From a checkpoint of a small transformer trained on Wikipedia: width 192.
Each number is 128 + 32 x the weight over its row's rms, rounded and kept within 0 to 255. Layers, rows and columns count from 0. Numbers have three digits each. The size before them is the row's rms in percent of the matrix's.

# down: layer 17 MLP down (transposed), 960x192, rms 0.0694, rows 768-836, columns 96-191
# up: layer 17 MLP up, 960x192, rms 0.0741, rows 769-837, columns 96-191
down768 107:130037134115121165124156148183167134112118103219128099203108080114099122097128111123167128126160142135106205099149094162150125142083097122149126138178161117097110185153113087112136141054110106120124102185096144164142181105114133086130126123102082134139079116074116113095188122143104087115
up769 092:182095113095175163104102150119183062138120146150162112075169137125125093094110043161134202106147184120149165190082117165093156169128108093085124143111083130116166107123150105148177145111116148114110114094153105122155092140072170188164098114126158147198114116144141171131101137151160074143
down769 091:128148168143106174178126094125155113126135150077133112203104104104155191137170162188128059140129154105107123170134152131138141157134120146120088112099144067138154134134067113184150064141101143109143079130156159140110145141216070110074206171105094149074140159164127112162142129164175116110
up770 104:105122131083159220154117110150178109111158168126134110131157153120114078067176092171165171179173088117127174117122118137175084165067174124108131143113156097146142153129129152146175107111115144155110110137193136121116148120191149109128097119066108132108134163099103108138171124148123184126
down770 099:119096152175115100135146113157143155125123127143180146176161116070126117094098156119076074095107116119121101172128160074162163155112134128117162095100097166108132128167135162128173105137152168127148146197157114106137106101101171168129095110143122170164141117081136184140111103159152094109
up771 099:089154129184124152102072110153098164155168108117159167091202174164113128124181179151128157167169108158087120122108090105077080062095045116119109124147135159110148137109152100116139165150183125108132119132117115099154155151157085113133102017095099052155095119098079153086210110099110103154
down771 100:126133152108144119115129098095120180141156150088114050176096138095102146086162144089143113059181120064142117152188164119116129159116144171156092116093125148132144150138104133111151120127115151150130160131053178146146089094104121168089137086125111088181117149127216151155107089157145131116
up772 098:114124157118075113111177129133141078144114118036140145140123128188095185103113092162130142124152132129177144160164145097095106198111111118155104169126139191112142109139110100150094133093186087081124166136088152102151142117141120152125128104147084160128085152127176194145119081122095149083
down772 101:110099116057148131156102156124122136116124079118110099119171151120101150099091114127152133116119102122114148092224122126150129142128105175101169096127127160127148089141190056133077155083110139136132145175104197126143087145175121114172139145192170101137133078099139070167091186097164110139
up773 100:126107121100125158092093090055120149129123175200163192163140154150133106121143071074089110133137149101087101148043112109099108216138151130139139135105092123137128154109114082088050134141108126166086109136104150085085158167144080135142087169136126060149132127124123070124118159172154161141
down773 104:096127108114126153092107138168084166113137132166155153133098106110078104063120109064167092087130056108216178137116120141092156117128084118155098131163172134071121090118205153066138165174087090091128123133115101121099096119088191158173109134182138170059098168119137113162146099101106090085
up774 108:203104131075149154122118132109189124147127133176136074079144158117134095158164120130091134111131153176129139127072113113134106178145124092126136079108120157085141104138124108124174133118102143175149102110118159163095115104147141107159137146091151073129145169131141183117170089163150092157
down774 117:133103116098145177139112166133057102104161119131128132075159141089101141140093084140104082126037122118052135064116159153111147143095172171122142117143109104120113159133107159164210107145083140155106168124101166047164127125154119114141114083119115104129165146149106108132090082128103120133
up775 099:128137118163117178194130076143164102118115110139149139170159063149160181111087164117122147163116119148126159158121135149117159132113209038126103205129100137114107143127044123125079096053123125143142178102111118141166149138130127149082139096144117142145119122125140126168153106109084158117
down775 096:113150102135171100123117157119118113167130171096106143141111134105104132153177142100103108073110141132099119114171150112151150131112121157148156091118155122167112093106143150130173168164115100124099150157198103151111110098142089079152115096144123101114148133036115066102067107121134152172
up776 104:153083168125131124153108120117148119221115167139170110206107144152146102148122128143120172176170169133074096133085137099151101202115119147190147082118113127033182076167111090126099159138120125120167138133123075122069144137114146152126119147063132071139120151131088111098073152120133077130
down776 110:074148127179054131125102176110119095138114183068150139135205152108112176117134084103130151095044126122126129122135163151128154157141156132129139069146126136131086134131161101171107144109113172137132076154108194092191113152092124181103115171128137134106111158091109128129177105146078121093
up777 100:135152143158127123083141105098144090113103142078144136132180131150124135116102137125131167138174146177132142171118148117083097159156132106208156141130146111077153162110115097139133154130195175120117064100133174118146209107110081130141099102121101111087076095089121120125122079186146172105
down777 100:184115071117115103141137133128091117152089136139161147121137154124102152144124106052115107142105109133164130021159191151126151082136067133085111119121096125130127135121118149170152162141089191107140137139197144098097145141151136177160161168092164108152176171097101155132092151073156115137
up778 095:110100095104101208135105138142140129150154125098127113099130117188110075051086130137122098164154136149179156130117122156129163189055111168120134076065071133175162107171117072148163141142170141157106146115130137112207124117204115109105082121141089135145129146128099079190093105163112140135
down778 098:117116126108174098142165108071170164102099118155146151163118142105161129181173105125105188138124100095124117117103182135134113098178134157132104204113135096060076127066120149147105075081076094143160125148101142174064110076142107140172114144122190112142149173139140123142158095118143142110
up779 099:127082128159129119137158156106079138164139224152132126126137119146083126171102133107170134118169152128156121161064108100160118215166059081145156166119140186110176117115132062152185149135140106110059123118128071133111134126149113159075127148130095124085132085154107115120143123113163125112
down779 097:105174113199118113120089163111190155112188102077128135109136140102151079127109167100158161133093163092155134139117084117245093127151129155136137098172093130172074159169148112196113098084082138129088135135131150093111127165117185090126162128113073175080140141125116113128152110161159162127
up780 083:136081113112151133116095134112069064112217146107187113168144099105147181098141093213140135119160215129123127165115092171175109106111098076126156107100107124117171180110159125157140115124126137099135202029132154137134124121030113150101136116056134182166128164085171128131149114161142150178
down780 075:143109112148053119152162120166141153149087129111123146129144091166067102109100146100119175114103108077150116122097127106081118210113135179103129098047160152119108158119112133080094165171136097145115157149105072170103107119218140064170133182146161185072148089166140148137092155083092122116
up781 091:204134143138143133153128169122117150153125141139156105083160134174133123140149114187067126091106169179091114130100083115150073152119132144081134103098125176183113105136090158093149108104114200122158152118105091124122137131150160070202130188144124085145150088117103149122155058129058122076
down781 088:096146106130132166193110083110164132077147083125143093166144125095132104148139101115144146171122118152131161077156156154140160048101105130171127181157117159186167171172105087127121120139173082100113039109103155163147163155070138092124145135052143161177103160143179170138091114145133121096
up782 102:106029139118100101082117089135099172121092198162120140158168133161151092109102140125136119190216158153154146137067118092075098108148114216147087105094100140100115110145119137131151168152156129120078139087131118109075132171130086165155145160111101153153102158132185151110163107122097166129
down782 102:159193096115149085141087119113144159152146120160127197197082130109088102115176145126066127145087105151104083157141080102131128107097148129140109143152177116132078161123087136140185173130106116119124093120094149154186136096152183096142051096127109129107147144173057151120155151134183145105
up783 101:159132146122078109146145148117123149075177133147162156184087146184138156196111104135129201096136128160114082103126162138126079135118127128153114146130104134093132094075133148125069133061108139128074131150083124136099116086143075143115064124090195158168146134090130172124111147104157148107
down783 105:086138103170111221158090129157129082207172065105149139144136138113127134108078122131115142111133156121128119192121146126165143110180143151096095060126188155104159121110052115074133165151164181098184157077141103107149133119147130090127097159117145131137127130142126129146120130124132129160
up784 099:161150158101119120125129146149095076162090139171160128148125122137147177148152144111096120094119074139106122144081159130101139163151114103124100117132169221153146141116073166194103123105144142180092144120069106086095147154177046139157128121126097107129081171182154107093118152078149123109
down784 099:122094113104199124136135150153175123098151111113096065090140081121117127093098155153164175157080116141129128169115133140130147133096124151159119062124118147144121186113134159080122115177161164092175112096151101098100185126129124155097162109109117182146138105115096122094131162201108131192
up785 099:116121122126161139135073153122138099108119159113128116195171113122134163112148109191072191164110206155170190118175134105131072123104127142163071139126106197135160118115077110138134152099161120159119127054094155135187096161057141075167147119140127098132062113125113104126094120123055138164
down785 098:119136146073122146144151133102090162130194177180108074121137143188104141094131111113126110181171163098108147116130099092212140141101104082135084129133088092127095107150146101085121126133112186142101104170090117155089151077125118125127135121106110120109181122146134105063109126151111196159
up786 105:073070097185130147185135138136119123108187107092145132154156161141165153112123092134161104096105141104105161120152114111172123131095092098153148171091094095094155144092119128190075157174152147096159090133130133116137106126146103174136131130066151145171146135150182095115135132135147166069
down786 115:115085104140098143152155195110154172103117125140089108088126149080154109094138136139174067174087111116128126109104107131121156151103113090097138208096098119135175080066172108136170118177171102090125123105209143125141084146106113130176160112123131065103066135092116225150113174152129142158
up787 096:163143099088116107117172127099157096063128116154157134083108165157128098104112093097077113092157170130160085191101088148099159148111166152146087152088170114063173176132119145128105125149157086118089098170120144116124131121127164135120116096073139096069171141090070122167086142120091073160
down787 096:155104140142157124186066155122081135159153117109143085106100147158161167095113110107156159130109123126136143149117160158163116092132105098108158136161197127177110088110112057010177103090092110111125129121178123152121157092101126099158132140097056139108120104137166063083158134130154129117
up788 104:089122017150144109116109141108150105114163133057163134146143122190133092158161132165182105101174146187090114111127104149153149136114116169167149098097134160098128104122144125139111137119130110107099079147163063139215143133136082129097109100166088119144111138142122129162119134120136154083
down788 099:123158145069072143176106132098132122115139135123130096110167144129178073131143103105153170154106142104188175082115095152133145106128080095087101148139090101106157114103156118114171161135115128097096168106128104165124182111066156076157141133141098119157078131079161098106078096087116075115
up789 107:156131130160146091131093133101111102131145152157141132135122125165141118134134143095113139193164135155135065171107161170103089132139083134166151124103078113086189118121102073155162144159116163095129144144094083087119106160131107173130135095127136119080057180120044094147095111156109161104
down789 105:162172095124142175205127141164101103147093184183118118132088050069050087098148144154188135140148070143108145150132086103110166144115157073110092083098202161110116114125151152160114144126099117158067108099120118134120176128104116170135167170116134097128136101098154137121143124153104178146
up790 094:167112125146060161147145117146139078174142109159142186094185113171102110096106112114079119178127158126163169115122121099142127157164140106124137110128158147112137058126105108072161076043123173101151189135048151141108098128100118200102124078110130109172137169129153175128128161161154063178
down790 095:135117155121160158164165108091169200118088118132131134185126140111057154101142108090112132123147132136089123195100121118160147176117101137122114101151113060122108097116166130111112171114121114148115083165157093136165110070134135103154154071165130110177141106121152100180152167096090135109
up791 100:198127132116099151110115107072146134113137177171126150126178179109135105172187078166164138143084154169092124137118135078154103104110046080086145150101120115141159134134116155194167163122160108180120108138153072128123137184173107178144093142126112140087102157093036127127095102150028112138
down791 100:126082145161124173135131196093108118182075101205118119097071126129132156100218130125114126154148193117101085150151150136127118095129082126112123099088084114104106132132137146163106173135100079135115141083172165141208136151115100077183135159166171111151121119144129152070129125143180114088
up792 106:097143079108104128134144094094075128116105126159123109130145093176117090170186150144126175168125131150063124103113156050067139226170102135192109120090133153078175101124121099129109091153120124153077125114138054143111098123117086145094129102112103132198119124140111136162140111130161166114
down792 103:163113120108127136151099174097177123087155144161102105085141092072119112205153163084089116121119111123118123109124093150132152216103115121050167070156166108125128119145191126159179148164170145139101100159148211092120163181127100147154129076135181132094047168175131120081121094109158156194
up793 097:168069106142112111185071081113130068090133098133139157142117141110116131080168161145142187125144159126113133122165129162139120153134046116131147140106105079092139092057121110169110169116103104148117100142140087169156115089112163134107089114058140135204150127100178123167153130132133097145
down793 098:099184134138150130141195158123151148115145128099154119138158137138140151127111142106128149142101121119138093134057188154100152123190170090067138104127136174083129124114152155135094127129097149093109162120075074091151117143135118164138129072188142113081145157165086100126105121111142132144
up794 098:085092178120132149138162057130108146118124118184133164086147138142118095081151132120142121154049163124105122119081121026079106142123132143136174155076150116138132112149085131125122113152121130231105153120094107099084106138126173096199131128129089132205111122135127137145153086124082076154
down794 097:105114132116145108166110202153100134232175141109140137138163191170100115134085129129130150113131089067103119131146079147096166097162054108055046161128119153147090137128112131108125196117134126137117182126142115137123161144151134122082115080106220103104171060131111138126128128119137138188
up795 101:154106111172106201144119116086183139191148169172115158111109157109181112069144143111117145135150171137134093097092094094132149142131159113068159149062114102190088086175129126106090165087136178177164130138079131101114104111161137111165145151080115118136134103140099135102123117144052079124
down795 103:163082110099146105094138141161114098076159152126106073131159171085133189164091105127194141177153135054094087164181158076147119092124113146161103177124093126128125074081148136139164160144107103124099124145112147172119194128119112132157114178110132088125133164193139089084078124057155186099
up796 105:116122152135094149089134170123079145129183149122132155135192153125169089150180095124116165099071102138051113105126135116096124149109078127147114176130130222070141099143092082162102156113103175174126156126142066109132187133146126159142072158141162102156121188114072125144151139126163178030
down796 104:109093199165143103088118113123127120099125151092139145089122167117114131128131067150151069125095178102154125176209078149170138114135211108142125155145131138090093144128115131176164179065090092152080176103086134103117099189095175144118125130115115149099220161123113123177106104134134175174
up797 107:139137072144094151153133131107086151131134120101100148164098157138153120103106146146180127141101134155108081174025121131081090166146026101106151103149122147106190120105115107176087151165155076094105115118131108130114121136115072192109081102122109125151119126120120089176142137174184101104
down797 107:082116140147148109154106144163158142166159138137129133150209074102124085147115178134110118117161097164152189069153085067116178067193162127179135110119113060152105083117147141118124094121085101120129089175129156118123093136092137167142174154156093114117151100105147114163156178175115100102
up798 099:134104158153130110152122115101128118140097131147158113118162132132136094096145131099161188162192189147105077160071139070140084132139147119150040163119121162098109162127092105141120101149116156182059164121145062131118113124141149107177088135116109069099140109080109129128147159137113055159
down798 097:102135118160113083194060113100191091136105125121166109142144170129146130106111116090161082084121139147132144084110108122153134115085127149134133147138092151043154108150137114114095133130138119067105140117080165140122097195117206115080119122150151200118145214133164138143211105166108108079
up799 106:184120125168159113160145100125144113080082140137130154166108114155142152131094185127159199113089161166140148082156114094120130109125036101190123150082113123111133110178120146133109162046214140124143186102105125153127091102137064144102116094105150119148122159101155169145116110146133147045
down799 111:086083099141130129168167127135119126099128089158108139074133177166174148097132144112147141153121115158152117106077152111104122139125131127135120170152134105091097101098125143061112171114143096087175125151167113085145160143094102080074083153132149148132093095113107112187141125165158089121
up800 108:203143097126146159106127080099097075129159169116135134166211077119123109102100118170153139150137158172142146132128180159136115164097159075113116110151043086103102101096120082135126135168193120139075134107171109112174153106111180121171127113141092096089112153147093085153115102196109105119
down800 102:098169130094138133079132143094166163123083145141151117102063142131083127121071159092089143122096120113161131186145098082174123129163056119107187047145149161125140158127116209134139074079085181054175150159128190118128102123112136169132161111082142149162156083153142119135077082121135096153
up801 099:146121143122218148092098118133117151134120146103141161154154129163163101082178152164092131092137135159166061201127144137099114111146094133151135165114123169066145098155080121155051108169123146147166129086113124131175163119122121207114147127136133117142102181126118119144141146105153156124
down801 100:116108092141098102117125140113167132119128108089137072138175123151138077129120089136176188160114195093125139149134094111164152091176174174161077154090136141186146142142120091149136077173128156076126079128107107125081104077164115051134154165134111177121073123094171159097092113100181121129
up802 107:151128156134112119144173080134087167159116146117159181138131179128154141097117169154154139117132185193139084205131101100109130090164065133135088085142151144130161084168108066141135132135147097175156116070151165130134149144138094088150081117080146093131101129142147162106156083164104102063
down802 110:150124106153212081101149167138178088097120102131129127103093119104097134165106178101095074144055123062108136149162091134159150160106138129133154173117148107120116198153112130134142119106107152150088101166116083146097186103063132094160171164146131155088090080106125129142132168055180071126
up803 097:142107142183113084074084082106171120123108188150148136125131077148127124145134065159108154167174139168085112142117090124107152160151118117123197143124106146122148151124150079184125184058147180088114135160120099125113067125138117160145149102107095120129021129116066096171117121161151087103
down803 099:108125048113153149112174160160127137068046098084087097086145114129081137130150207108079152174087170130141081107094139104147161161140079122186092101113170154183126165136095162122138169129149087125179104162153095145121185153169129090116143100095118119114168042106095132142147150128125117103
up804 098:078185043184078123128111129123136138145141116109164152083153115170124110096097163138146092165174134116134101171048060159178110102103165137112144139142110150118112086128111089092191125143142142158098096089162060077141125071123058128146132129130080117079070101107105139117176146118112106100
down804 096:118145158150123119128137105133133087100110090147126116085127157158123141133136146102115105120113120124151101078142192124077101120145164112142076136044130175172103125175091112170098117158102149102182103149126187150086123174175128106097175139105154140128185151189091093123184077134113076144
up805 102:167130147140107095172086096066111104101203145121168127128115073168142127141128170159133065155166095121141139101074123160166053150098089129109120121111134114157129092073136186127108143123151170114155152166136100088110137045160124158178135130083093129133123152126142166113137112104082102098
down805 095:162107134084198090139165116163081164106143091118104159152190122118135176118088120112103077150112139099077116181186100075111121118131118110123098169166131106102116133147107113100183094115093132070110134114084122179163128073120138145075132105140075140163194053152120122148171209094094129119
up806 084:141091112146094157169159091112106157101154141158165112146144102114065129117108116092080181164151173145169144189123143126105125162153063105102084106094110110093189118102138118120127209190077170152115165107138086153123170076121135096098170137123142171170101148099142090088160120141105144105
down806 085:100185097112084122115113122105127162162161081116074125126125103106119114156105182145082132103143141069172150101129128185108113143074217093172174103108115155119203099140127138138177100126123137117138143137138110141171197194127142141158100141126071163135178188143169141137129170081112141151
up807 101:159113126105089109141112099087138128028191100020149153163174158098154116132107113227104113140145169150129111087153109149094116107143108177120090134130143129112150099105108138122138106167186155135093130135163072110127122104137119175117132088092076120142103124149079213130161163176119148080
down807 097:125084132159177168115210176101141136180038120168123151114115167112118143114137131081142142138132135142104174105166115150123143161082178110151130100136151119083144156106158139049153095089068150106122157102107121141151138159106091158115149157146135172132102203171148124153116108112077119176
up808 102:148139173160110213100157093120087088072157123076140143134107110136131137154129106121112134156138109131114091141100161114139069158086090079132060229114086166129137089089105152112130169155138150183133163088144111120138106098139169064091084081134119094077094119092114133145113145084151114100
down808 102:089103132086153073085156143177131094181154131154128088158094130177159133155122159136095177150147100116120140083106119142174149136141149133064152116111079104097130136113217165150121135093098247063077096163112129140125078174162120061156118175166078162140099147088095084160166135153165108120
up809 094:125120074096128119073087143126170110167181163100187131182118174131159172075161092107116129118105102142143103120075165108106133124166150171148160130112162122124149104197167156117196177134151168121127124074175114078071165142135094101127131083116102086106090169208102177115119081140115133118
down809 090:115145164176087110139152159129100128138135153088158137111127196148135160197108108083123113166143099101028152092152076083150120134131109148148076150102149121147150111105144149104137115094083094180121155152124102135171166115095076175118174173152134164114115160066111106136104122056154125210
up810 085:132076110098123105174163151173156083146146106105156097119145063145129124130098184121047139101160218110130138075115108153069134117167159134165125140122176178131108047151064144128153151109143127113104056113092074166117110094200156091198100105130130130101155151125124147113148126122081153131
down810 082:123121124151147133139087166131112120160073149128132145080147105087172174081143170134175089094153132125072118148117090110117176126125106131105151086124105085058156169097118097140154167150110150103159137113127137094179099196142078217155172141134148125131097174164116112123113128120165131145
up811 106:121112094141174132132163120129110088162114124159162128096152083136123094133126136173085168103184160076098130126033071097135038136139119114122121174150117125125154134061073116120170129160127139158151124121136122169124187075158131083218080129054140135099129088051134172122179078156157124161
down811 105:109125084105148122124089114121110095114145186160077127108132158107110161093123130123163071165137129147096105084170115118063152098108101146119113153058101142160120069134123110193153130135107097146131193106085121138154077108147114144092136124126110110142161183213137149061075126111154167128
up812 099:107100118116139126172142105119119121155100128128120137143143178116130109123149121106080128120142091188142103108124087052092136085166131123146146209080158129138095102131070108149075158123114175132122147066051118137067128105140158131129088146135168111180095089131154106099134063106068116121
down812 101:124152146173117133090185130143140142114191113153115117171141143100064156132140127134157161149094133077099112146147118118133137141152070073140091127194106173117118166113169140084147126125112121134079140189179148196149175159134148112118181088083111135110115155146112113150113112107116140106
up813 105:141114137100136128114190124123174140079129164148123118128128182127135129155126137154127202131103165172110179145149120162139105107103152198184047181115110125100120029130098122132149166134111159091131078133141121132175089092184134109162147033055129170142110151126099116087085150172110120103
down813 100:152104121121155069115081125137132058091135154179119189146105117132144146180147109112135158080146082079067105110070139150170109112137110122134176135066181154070098137147125143074130114135203122152115084092122144182094195144107168181076194153103135124127096097152206133123158120146126132183
up814 109:176104129154091055201122138099135091171077103094159141136139108177106162131105172115118157056128140158111162144066124117106156125157115149141159148095107120120112108123075097127118169106152119127054158111131143098135099119119127124108074070108166129146128154118143117144108097124154120105
down814 118:168166130152091128200068099114169131137090088154084099158151156172143101137142127117163119144126143144072132127144131101122085157172123150110111162109110128118137151087145131168148123147105102171160131120149139116167092126160118115101104129133096119098113116111158108135075140141136140136
up815 101:125123142089152170187083091105086145133175151079128116143154068124130087148178147161136100147166112159106130139106126126110151116149118107080150063119107130125109151077107169175050123129140224149167083126113083110122199074124111185139145096138101083196095164122108118095119092153126124116
down815 101:127074130104112107118131127125087065183134079158126135168126123122081152072121150148119190151126098165122107149102143062118115144137134156083094096112120135172220161099168199131089121098109123185170129119123174145124132163230092148066089139154120105161089160135128134113127142097137102100
up816 101:190151192130100111145126099113178070115209135129157143106120121108072143142117079123142168136167128146132173175123150104120119116133126101096160214122115076113118102128110164119105146091147218105152131136077167102142100175116142177122129123089091176165117131155107104111089076130081149117
down816 102:057173118106143088125155054129140166167090104161137144131127146140123140131148140151100170098167165076150108136158113055139081186170144125083114110091095145160113105145150121152124095115147172130130167088107146106130133122131059105133164123089125118084206189097181141098180107124186072170
up817 106:159150091112139159171079140120158123133179113154101195153096145139203114090123107127097182126088129124147094135141144085112093139140153134144125095060198121165100106190122142116146142083126189086132112149081139144115138096121158107152091126061135093139110216081147166103155106144102166181
down817 126:120180093195162092119139127138122129095144106137107093142177106116241132175147202194130098105131160150158111140130133099148119150119137148146140126177135075147083056138133119198151113119140192097133117129153114130110118138097076174100140076087093109147126154091167161095148107107059113110
up818 094:153111155120146173161191116072132147157158155157131129156199116126158128166120117123180144176157147181098138092088066142152128136138105082124148118131086130129165121116130093122123202099115192112108089080111138150133079116153129148103133120063139118153143161154189139110159128122131166189
down818 083:138142111139077122137140157066184141116114158106161154156121172095129106119185141185088119059145150077154137119176157111166169098123142128144143157131093083096147154117142157161138110094150055127149129062136081153124171144091154108104128147150111129119177114077084071178102158105153134110
up819 095:093156168087123117097170108141108142108090169131157125177115170132123079097130110098144153198147118167090060149121181072092113132167124083131099184131152126128129105157116129142039105181186113177098183062101124163112189136096128182142125112139129128135136144102051103078168160128122122144
down819 095:160144135201132129166107118148150061083132103117128063097143132158174145164134151158101168169185128060128173090145095205105092084133100136135104135122140154075085162100106115125176101136137075099103094136162101097179112122193112098155151117123076105092132185148156156201133120136078136147
up820 097:141133138066175131162169092126084133084182103135121162092135110142167053103110073155084174112140129165084105078127105142089144150154122153106099160085175145145152112106108114104148144136122172097122120122145158162103123129140128143083079114083106141200095103066141105168168059148133132137
down820 094:156154067197160187105135107148166084146175123135215128080137120081131120091206168140106130169150170119093097103098103165148119176107108078074070106170139131112100143177142176146147133149141135080173103140132144090093114183093135158150146148133139108095178175123099147096143146118138119121
up821 108:170113083130084116097143132131171145133151114076138102109118171145158156133127088188156173143107123133145116124171155162140104139112118075171123116129129137072155102153084102143102111117140127103135165125120157105114148120115133084145096085123108112147100117130086172101101081172079132130
down821 100:115084147143147091098156067076151118113096142115174097150151124117081152107136118127139114147166193070146124135131135018103179141146163146166143173196092060131121106145109147126177133151096100097136105117133108104162157172114134130130124081196158116159124142105134089117100109137074135162
up822 107:175082074116121133165129171092168107161216123144141133135156127193110109111136144172098083174158167133158151118073138098167122101105135094150116122128119110142104081114050140116110098127132139077187156122098128106113101073163162182179104109112162126110123130160181194120194104146093103129
down822 111:139150094147163167126128148127126087087109099112149115107102126143120090125108132122144075121144114131150165092132161078139113142138107131158149137102160121147187090092117149096168170181117118160122197109178172110110196096171192137101124156112088128154079188190083188116146102166173132151
up823 088:135147073137125142109123106119122106186132094109169152157153129187158171081157070125149118128133134111114116144129197093111075160112114117097105083110079111124177115107106136079135185139106097080155163155197060097150141189114161087116106167123149109135174140120141068151095086087096173147
down823 086:103140134081166132151161083134142104062159160100126073183105100086127152190120150159128146127162145130141179124124033135157113085129146161163163193133108135103099085099201110162141101159178209113099113110043151123070089103150125151088135113146098131130097156118147198110162145213087102089
up824 097:108103140169140090137086096115149107120128148139168137123127166158133201080152065133080139082183149130095095129139100150129106105116061174062083165047146117158111084110127116119139185134180100085165126106148099101088109124139103085111166138101154128144024133160144223186136146125163150137
down824 094:142119162067130126155125115131092057078116064170130163175130163122186145110138175121161166155162107112113175126148101148106122158111125141140118103114154154120111107151252089127176127096166168120054114193130066194161122135118138157048094092156126150162155115128087101124140109112184102139
up825 099:106118092213086191188102172132096086188180111138144141194161123138138102140131115134071129168110111083206109106116146086112114158117108174126124132086156125087159140169081112109094182083114098090134108169193094079171137121144118073098118149113092096156122110116154122104130104116099073133
down825 106:170114128157145197128130096109116129092128112119133115155147128115105160220154154143136118164085148084123100135126154082171145148094167160177094138119179107149075124160120127169129116103136189116078162172105147133109180112124120096064155211079126145121098128112121160137110132129137072108
up826 107:167099080077111119128214121151138143158111154154136132152140128139147124124135118154116109117131154110150149112117071160132090145135082151136157090104137097114111055157132125149188149103169118087129066104153143150113074050151168155114127069086111117176095172146160135132144051130162165142
down826 110:093115159169120137131069094159163141147152145127094154203158133160129100094132130221100140133175137144144167132104139123166120159169151131163192138164106138122104141095122100095091120102149141169132096158094134157185097110170160150146140121185079138137120130125093153171129187092101132072
up827 074:101098091168111171148123141130087115118130134072083140137184126167142158154104139156070215144083141138193146107095124114138101136150151118075118167047163120162122118064162157141073121114154145060092171137167112130141156139098112079116141090121148080106093139141123096137132070149114162087
down827 060:132127133116194113125158096119160152114111131117150168126120131138125141136127131135141118136144044105119101157147159066148108062196143203127104081227202154117120131183079124132121079117101108115123103149126153094128095149157112141158115139133104151145092086085077106177126155121098097170
up828 099:064136177147135068109176117112154124196145209150158101119170214116139068123190129108112139170180129109153109145116069129106138086134120108081139170097139095120137077115128103200114173079133093102146124128092196082104121114166096154156125168123178139088062147102128118115118149155163110132
down828 105:192108067100150198148125109131097158107149085087090197147104035126107165106038109145119126116114132175126145139136189125128090168119099125164132077135126122150103126158123154080144078153120142155113172164150087207161154133086130114103136105105079112192177097103152153134116139138127133124
up829 092:167088143199094130135177102156135103141140078127152156110150125146138168158154117126146142211085134112112177127121129155138092108126101130088141165101096131101120092134152127144134132108139153121134094145100169161080123105090043125208159108124165082124117178104133187103165148090129088088
down829 089:157092119071118156124113094128135144137046115189181138127088121148093166171034146077130116107123114152139089095130096124135117078117123103185101151119138114106107176139068128119072176119183096124161159114096103080125113159092159123089096128155187137128164075121161137113100048084067155141
up830 099:139141070102144125126129111146107110091157138071162162116156160136106089085134068132135169153142179140157137125115161163144156171124121178133091159153174090120175153139099078144095179136142099168101117075138111136097163097133105137093063101074113115103130040106165160094157093149095142112
down830 102:138177132104134115116143168185131126129124147112075131126118162084111144153213161160037108140103148167076150149128135158168140094126123131082175167105096095186173081132118100148116093094153086116113090157182159163141102124066207128136160147102132070144118157123094120077111189123100134129
up831 110:122146135168086158129117089126124141129117128165108141109144122151154066104175126122177117121163131185149085149078124124146075142156150136096173117116120136127086110151097103132081123144196212216146184096144072032205169106131101126169118083147082116126108119096126146117147099177125102131
down831 118:160116137165099142157156118057123100170109106160123132139087095134114159168089111122146119110191115087138131114174129084040126162096190091139121155127072073149111109108098137067071112151131156170182137126138109121167171084211090116143126127175127166101120142085126087109114182068117145148
up832 093:124122112130138117103115084125122126140147157147164144166163167097189077114150089192175147113068175126121120160101140122121089118151098124131119167132166129110084108103103149227146094128123103181128140056119132054119114149130085129165125160129154097107089182107130146051130146128187155085
down832 093:133144101197095158103099132114176098161147105102108131053143135156154147127084089118099116124162095139160111140157106127176163109115123190116132089082160169086096141112154158017078142180063144094130094148151131137122135102163106136097101121090107179119187110141167134145136103125051122137
up833 103:137114068096125147154135104137090118169161093148127171168178143102146084116172101152125129170083153109137095085055116163122103167129154061166093089115056186173151093122119119143135105118139162177143073083141084129094148153159146085128104157115085143111146177140086197112162144146132139120
down833 104:119168091117090160129142087116135079079128154113168184045185153127094173097147155132116139161175147121113114162130159073197136175140065141126119126098172107107160106114137123098153168137082071120112127141142064152187130091164101122113106113157131097037143105140116069188101090120181144163
up834 096:146159077127053094194137034153152149118148071114166147148168145166133142134132123170126155114125153123130158136114173129204106121099158173162096096130112127122087082139115130095065116174136181126098126130181043107180158134142116106162166109061064091067134137157107135120121102114114127136
down834 101:130159103090202093129132123143136167089146119150097160090184085142116103069165105078152145104118116158125143084144097139202067115151128106134152140123198120127162143104098116200109139162103165146143068112108122121092060110146120090158092123120139144127133150080109157138181179124095174155
up835 105:065160135123111109108115176139177107101103133054116145103141130170126169150102067137112179151089101174145154116093177140094104125131148097088071097099141139108143119160153094162121151097185187130069174136109116130118126103108128197137081110138138106079123124156053143085165109121114138095
down835 106:133141116112103123195126142121040100131130095105165127120108138129122176147150172189117083055121116090152104132186125093131127169130099120137125152162125155197126154133124175096152117082112139147089129101147162111151113164136156100103161108082186134062108122160160122096104085030081175141
up836 109:136163163133125187127124115098119066184154193151122114079151086115124142119130141156130136174126164170182122100085148144111149092038151105101171130119112092121111144107124097205119155117138165098070142074119099087156099099124123111100107124139119149108158086059076108073114130222153099126
down836 110:135109136158163135160124114131187147170133134180089165094111122077096119205075184114105107109125126163124107190150065151078121107084081127129095126139173124147158184158176127099081142134132125141166096183184102162117153100182144133124164127065092170205128106145134163101188129061107136133
up837 105:142083055068115086211121126143140111175100083137136206123147129140118122113107066121161156126158115140115141123077073116150120178068110082112134155106107124156155125116147125167100074061185131073110183131102127136103162177149138214131109107137139142133146114077081165102176119106155173130